config.yaml
num_hidden_layers: 15
hidden_size: 96
num_attention_heads: 4
num_key_value_heads: 1
head_dim: 32
intermediate_size: 384
vocab_size: 3262
hidden_act: "relu"
norm: "layernorm"
norm_place: "pre"
norm_eps: 1e-05
positions: "learned"
qk_norm: false
attn_scale: 0.177
bias: "all"
tie_word_embeddings: true
parallel_block: false
init: "uniform"
init_std_qkv: 0.0499
init_std_o: 0.00789
init_std_up: 0.0499
init_std_down: 0.00456
optimizer: "soap_variant"
learning_rate: 0.00776
beta1: 0.95
beta2: 0.95
weight_decay: 0.056
lr_head: 0.00683
max_grad_norm: 2.0
warmup_steps: 200
schedule: "wsd"
decay_fraction: 0.592
decay_shape: "pow"
final_lr_fraction: 0.02
batch_tokens: [16384, 32768, 65536]
max_seq_len: 256
doc_mask: true
z_loss: 1e-05
train_tokens: 128900000
max_steps: 3608
dataset: "wikipedia_en"
Each number is 128 + 24 x the weight over its row's rms, rounded and kept within 0 to 255. Layers, rows and columns count from 0. The size above them is the row's rms in percent of the matrix's.

# layer 11 MLP up, 384x96, rms 0.341, rows 110-141, columns 48-95
size [107 110  93 114 112 108  90  88 102  92 102  80 122 106  97  93  85 106  99  83  96 100 113 100  88 132  93 119 105 105  48 107]
[[121 118 124 126 130 136  90 117  68 134 120  90 154 120 100 174 127 136 107 156 173 126 143  65 129  76 112 167 120 145 131 135 134 132 144 125 159  91 135 113 126 153 122 124 107 129 116 139]
 [ 96 106 156 109 139 132 151 125 100  93 133 143 109 119 118 142  88 116 107 138 132 105 133 136  96 175 122  85  79 129 100 174 125 152 121 118  97  72 113 112 106 148 158 144 148 107 141  83]
 [105 125 111 145 126 142 146 133 128 176 104 136 118 113 120 112 100 138 118 119 106 139 117 134 128 133  84 121 125 105 145 147 146  89 108 182 176 147 129 130 130 116 125  64 106 128 132 148]
 [110 128 156 131 139  90  79 119 117 135 102 167  92 138 118 143 128 137 137 117 136  95  84 178 108 138 165 125 141 126 147 100 110 118 120 129  80 140 152 142 128 144 132 166 160 107 127  91]
 [127 108 160 125 175 111 123 159 165 133 155 134 142 110  84 129 119  91 131  97  93 105 137 122 121 135 133 145 120 148  89 112 146 128 139 132 172 133 151  79  87 125  62  86 148 116 123 113]
 [116 103 165 149 117 145 141 127 141 115 115 125  48 135 129 120  98 125 113 150  90 104 116 167 127 157 113 128 110 153 119 123 113 123 132 173  88 137 173 119 131 105 109  78 123 101 105 118]
 [108 124 148 129 165 153 146  92 144 110 120 150 113 123 132 154 102 164 126  99 105 143 126  72 122 132 120 135  89 109  58 120  77 136 162 166 151 136 153 142 114 138 143 102 126 102 151 116]
 [138 116 173 123 152 102 178 114 163 118  93 180 118 113 122 128 132 154 158 121 136 130 118 129  72  78  99 133 139  85 117 127 176 176  97 142 132 163 139 145 113 152 153  90 127 127 123 100]
 [115 136 143 107 123 132 128 150 155 121 179 113 150 129 100 115 132 116  69 127 133 101 162 108 121 119 139 103 123  74  77 129 127  84  95 102 157 113 113 186 115 124 143  99 106 129  99 158]
 [123 111 204 133 112 100 165 131 145 140 102 131 104 114 110 134  94 135 154 113 119 101 146 114 130  51 122 111 130 101 111 116 176  97 112 127  69 113 112 158 101 126 119 103 165 144 109 137]
 [116 148 143 169  92 145 183 113 169 137 116 143 114 167 139 178 127 142 117 138 132  73  63 115 155 105 152 157  98 137 142 101 148 113 145 111 139 144 130 129 105 132 144  64 128 127 117 106]
 [174 151 176 134 106 150 134 127 159  88  90 142 154  80 131 152  76 130 105 155 105  79 136 133 127 121 113 150 137 133 124 154 137 106  81 133 120 127 147 101 138 150 148 152 117 137 106 125]
 [129 152 159 114 137 192 127 113 165 120 137 129 108 118 102 111 108 117 135 132 192 102 139 101  93 135 139 140 105 102 154 106 129 136 153 141 112 128 116  98 157 149 168 119  86 128 111 171]
 [145 171 140 112 130 106 116 141 114 144 129 157 104 127 129 110  99 137  83  87 142 114 126 131 144 120 151 130  98  72 112 109 167 104 159 101 172 108 123 107  87 143 122 110 115 175 142 149]
 [149 147 139 143 143 114 107 136 112 132 130 116 154 114 114 138 113 151  90 151 115 141 155 132 107 134 107  87  80 147 127 162 139 145 149 137 143  95 127  96  90  68 101 122 103 119 132 140]
 [120 103 139 112  95 150 135 129 113 128 105 100 149  87 137 125  61 193 126 130 136  99 129 125 119 160  99 141  76 122 128 120 116 135 111 134 133 114 113 102 136 122  91 178 134 146 154 129]
 [119 148 129  98 155 141 112 144 164 142 119 165  80 118 164 143 111 135  82  93 160 130  87 149 126 121 115 100 144 120 109 110 146 132  87 187 130 122 108 121 115 122 112 126  98 122 169 154]
 [ 94  84 138 170 133 111 182 122 127  97 128 137 157 170  79 110 164  97 127 171 121  83 140  95 137 158 167 114 110 110  93 106 183 101 141 139 116 128 136 121 100 107  92 128 119 116 129 116]
 [119 164 106  78 138 143 143  93 123 113 155 127 126 133 122 149 124 178 130 131 102 134 104 135 133 146 120 100 118 135 175 169 155  89  85 139  95 121 128 146 118 134 118 100 137 150  94 148]
 [138 137 147  73 127 161 166 115 106 115 108 120 122 134 134 141  99 142 148 132 139 140 114  86 120 134 110 108 127  92 150 129  81 124 106 137 119 109 123 100 131 105 150 128 112 118 116 133]
 [124 111 147 155 119 119 148 137  87  94 137 129 123 114 108 131  97 116  89  68 115  82 138 105 135 134 150 117 123 132 133 132  78 133 122 124 167 114 142 121 131 113 134 118 125 142 128 141]
 [143 126 125 107 161 168  72  95 123 108 126 175 104 122 139 181 112 123 132 133  90 137 174 105 113 131 131 132  81 143 137 139 126 126 143 135 105 114 145 124  87 138 162 120 147 180 103 148]
 [110  55 155  84 146 128 156 103 126 134 112 134 124 112 143 141 122 124 117 121 140  92 115 133 116 185 147  86 127 131 117 130 138  81 167  93 127  97 140  81 119  87 139 172 119 118  98 118]
 [143 131 115 135 172 147 102  81  97 134 131 126 130 114 124 168 125  79 110 135 105  83 127 184 111 136 135 135 108 117 157 160 118  99  99 145 110 125 122 111 132 106 162 112 143 120 153 132]
 [144 110 149 165 128 121 128 146 148 141 120 106  71  99 184 128 132 147 149 111 147 100 107 139 154 129 106 107 127 107 170 133 179 108 147 124 119 113 105 126 119 113 107 160 136 140  78 128]
 [124 149 125 115 118 132 144 129 175  72 121 139  97 127 107 150 124 144 139 111 131  71  92 132 124 144 164 156  96 166 126 144 135  71 115 108 103 149 131 116 111 112 117  78 120 119 122 111]
 [ 98 145 121 198 111 109 145 122 152 158 137 146 104 125 132 149 157 137 146 120 132  97 102 139 143 143  99 102 137 152 122 199 102 106 132 126 148  86 136  84  92 114 145  97 145 133 114 145]
 [140 107 109 102 177 148 106 152 151  92 123 113 109 110 126 108  94 136 123 134 143  89 152 111 112 155 137 112  72 115 131 143  99 121 146 114  77 135 132 142 171  72 123 112 120 129 127 138]
 [ 99 116 163 102 141 180 166 150  73 175 170 144 127 146 136 118 122 160 120 158 130 137 136 155 109 128 133 123  62 140 129 128 160 145 123 115 112 101 134 137 118 134 126 125 166 153 105 143]
 [149  89 116 109 164 126  97 147 129 152 143 178 117 142 163 129 156 139 135 110 121  73 101 120 127 136 149 140 118 153 133 135 156 155 140 126 188 114 129 120 130 109 154 102 104 113  88 124]
 [ 89 134 122 139 144 124 133 108  97 106 131 155 123 117 182 140 169 171  81 164 138  90 121 117 140  86 155 139 130  89 152 140 140 163 128 130  80  88 149 121  95  87 106 149 113 105 113 142]
 [159 114 159 134 137  99 106 122 117 131 153 112  86 132 123  56 104 101 120 125 141 115 169 103 119 133 121 129 154 137 126 151  87 147 118 147 139 144 185 138  99 147  98 125 118 122 126 153]]
# layer 11 MLP down (transposed), 384x96, rms 0.347, rows 110-141, columns 48-95
size [102 115  77 154 103 113  80  88 111  84  95  84 115 119 106  91  82  98  98  73  91  98 124 103  80 133  89 113 120 117  51 105]
[[144 110 108 121 142 136 134 127 115  84 103 110 113 134 119  94 108 134 151 186 170 102 149 115 147 122 132 140 153 121 140 115 127 108  94 118 139 122 131 167 119 143  96 146 138 145 114 102]
 [142  86 131  93  94  93 120 128 159 139 146 138 115 156 139 112 114 103 157 112 131 132 123 125 139  97 116 131 133 181 155 161 110 122 109 108 114 163 148 140 143 138 116 144 131 206 145 122]
 [ 78 148 133 111 123  93 107 135 127 127 108 102 124  63  76 128 124 144  70 175 116 126 116 125 153  92 117  84 142 143 124 141 128 167 101 138 145 122 124 153  89 116 140 141 152 147 125 135]
 [117 141 115 122 160 117 124 106 147 143 125 184 107 147  74 156 141 113 160 119 126 126 127 153 162 147 129 147 157 120 117 131 104 102 140 132  86 141 104 140  99 142 133 163 130 123 126 130]
 [129 133 136 129 105 134 108 149 197 127 173 139 143 125 120  98 166 120 120 143 137 154  82 141 118 142 118  93 105 149 140 103 168 113 105 122 145 125 142 133  61 160 111  82 142 158 161 128]
 [121 138 143 127 126 190 117 138 139 126 130 125 143 182 134 124 125 127 133 137 159 108 129 143 120 162 111 147  82 164  82 143 139 170 133 156 136 134 181 103 122 137 171 122 111  78 129 124]
 [137 114 104 117 123 115 107 172 141  69 133 122 143 113  87 152 144 128 133  95 127 123 162 133 152 184 131 149 104 135 131 103 124 107 146 136 136 147 154  89 168 130 188 173 116  79 123 152]
 [ 81 152 104 111 148 148 123 114 131 133 126  94 136  77 126 112 121 125 117 173 139 124 123 142 140 178 120 127 127 195 144 103 104 160 131 113 134 116 131 180 103 112 152 119 102 101 123 124]
 [133 111 118 101 118 126 129  98 101 118 159  49 122 191 144 130 154 155 118 151 127 125 131 135 115  96 111 143 144 138 144 140 110 102 127 120 135 157 124 127  84 146 122 135 116 130 161 120]
 [116 105 100 146 140 124 120 154 137  91 118 110 106  96 110 130 137 110  84 132 158  84  87 128 152 127 120 151  90 157 118 138  78 159 122  99 152 105 126  84 102 124 131 135 193  69 127 139]
 [131 150  87 149 143 147 129 140 134  94 135 124 109 167 119 148 102 129 130 115 130 132 117 159 103 166 109 147 105 156 141 118 130 131 155 104 106  91 125  56  85  75 141 103 140 128 144  86]
 [116 131 120 160 153 151 156 111 148 113 145 106 143  79 116 158  92 114 124 133 147 126 130  93 142 130 169 158 170 168 149 133 102 103 120 144 136 136 161 141 171 144 183 137 154 141 135 123]
 [191 133 146 113 140 120 107 140 132 148 130 117 127 167 149  80 152  89 142 132 150 155 142 129 124 119 131 152 136 186 130 133 169 177 132 115 128  93 158  94 118 143 157 110  97 165 137 122]
 [169 154 153 132 138  97 127 124 173 127 108 171 156 159 106 144 137 118 138 140 169 125 107 133 135 120 108 110  70  99 143  96 153 118 153 128 163 132 135 139 120 129 142 139 118 111 148 130]
 [127 105 116 123 143 143 153 155 125 107 127 131 104 150 160 150 152 123 127 142  83 125 112 131 120  94 161 123 169 100 117 159 138 105 144 163 125 131  96 160  94 163 172 132 201 160 143 110]
 [103 160  82 124 152 115  97 106 143 111 148 156 151 134 102 134 127 123 102 216 110 128 149 151 122  88 130 105 150 137 139 131 115 126 145 112 171 138 174 148  69 104 133 110 120 128 128 131]
 [144  74  81 162 124 138 128 110 130 132 140 144  93 141 114  89 156 155 109 123 107  89 141 127 104  86 153 112 105 115 117 119 131 133  86 107 140  94 146  95  93 153 130 123 133 102 101 126]
 [114 126 152 159 150 112  95 119 100 149 147 122 171  92 129 114 131 148  90 154 164 109 102 139 144 166 139 117 181 131 118 116 115 149 107 142 119 141  93 104 175  78  99 120 149 102 148 155]
 [139 151 130 128 127 124 120  83 119 118 162 176 112 107 151  89  94 128  89 152 137 172 167 139 179  89 119  86 108 121 142 146 135 138 138 122 165 115  90 129  53 183 177 130 157 110 145 133]
 [ 58 142 150 190 148 106 105 122 111 174 114 148 125 108  81 127 105 128 111 122 143 140 129 112 153 104 166 116 110 160 105 136 129 112 128 121 150 126  78 150 137 149 146 176 140 124 138  79]
 [123 143 121 130 126 130 126 148 148 134 134 166 145 124 136 154 128 115 144  29 139 114 133 121 126 117 123 124 130 115 143 155 127 121 131 115  97 140 114 131 255  91 120 140 129 136 140 124]
 [147 117  83 103 114 148 144 165 150  88 127 151 108 151 108  81 148 157 165 175 120 110 142 111 102 135 150  84 166 109 125 143 131  93 124 126 135 160 141 161  93 129 157 129 158 101 158 129]
 [111 123 138 129 133 132  95 107 130 134 133 148 122 134 129 131 120 140 147  99 176 117 168 138 119 165 154  93 124 108 156 103 146  91 107 126 122 110 153 137 114  99 100 122 147 151 141 112]
 [134 139 140 171 108 137 117  87  96 151  93 168 103 121 123 129 134 108 131 171 125 134 162 146 148 143 136 134 181 112 122  93 131 103 106  89  96 122  69 139  74  92 133 140 132 115 127  92]
 [ 82 111 135 147 155 121 142  88 137 120 122 109 176 145 150 139 150 131 102 165 111 107 129 130 129  89 138 160 110 130  87 145  93  78 141 116 128 172 108 156 141 170 138  95 132 116 116 149]
 [ 97 137 104  67  86 138 158 148 132 119 112 133 147 161  78 132 127  95 109 136 144 128 104 104 148 144 118 129 115 162 148 105 112 124 124 113 129 126 135 116 127 117 164 139 119 162 127 122]
 [130 132 134 101 130 107 124 170  95 110 126  83 116  92 131 121 153 113 126 119 150 115 146 129 133 124  79  95 144 132 124 137 146 127 195 126 108 142 154 104 151 114 117 126 148 123 162 150]
 [ 71 129  98 155 123 144 138 119 135 119 135 135 146 119 125 138 134 128 126  88 181 145 117 130 118 117 130 157  95 117 178 139 105 143 119 130 109 135 115 133 206 112 153 152 166 125 136 193]
 [131 102 150 174 103 137 164 160 155 130 157 124 115 183 116 163 169 134 121 125 145 116 140 149 140 164 155 106 142 126 118 178 160 116 104 110 157  71 149 135 123 151 140  89 126 169 136 108]
 [127 128 162 133 119 119 148 108 162 129 129 121 123 161 117 134 113 173 131 162 119 130 124 172 147 126 147  81 127 145 116 120 146 131 167 130 154 143 155 136  97 134 147 168 145 125 132 120]
 [117 143 129 112 163 127  89 112 142 106 130 115 161  97 138 155 114 129 143 137 114 104 116 146 154 144 189 140 124 132 166 149 143 149 135 140 105 131 100 109 161 141 143 119 137 121 153 122]
 [124 117 140 132 147 144 153  88 154 104  76 134 117 171  91 138 157  96 111 159 133 163 166 140 134 127 118 146 119 158 123 142  79 114 104 116 128 151 161 115 107 108 183 130 131 142 117 123]]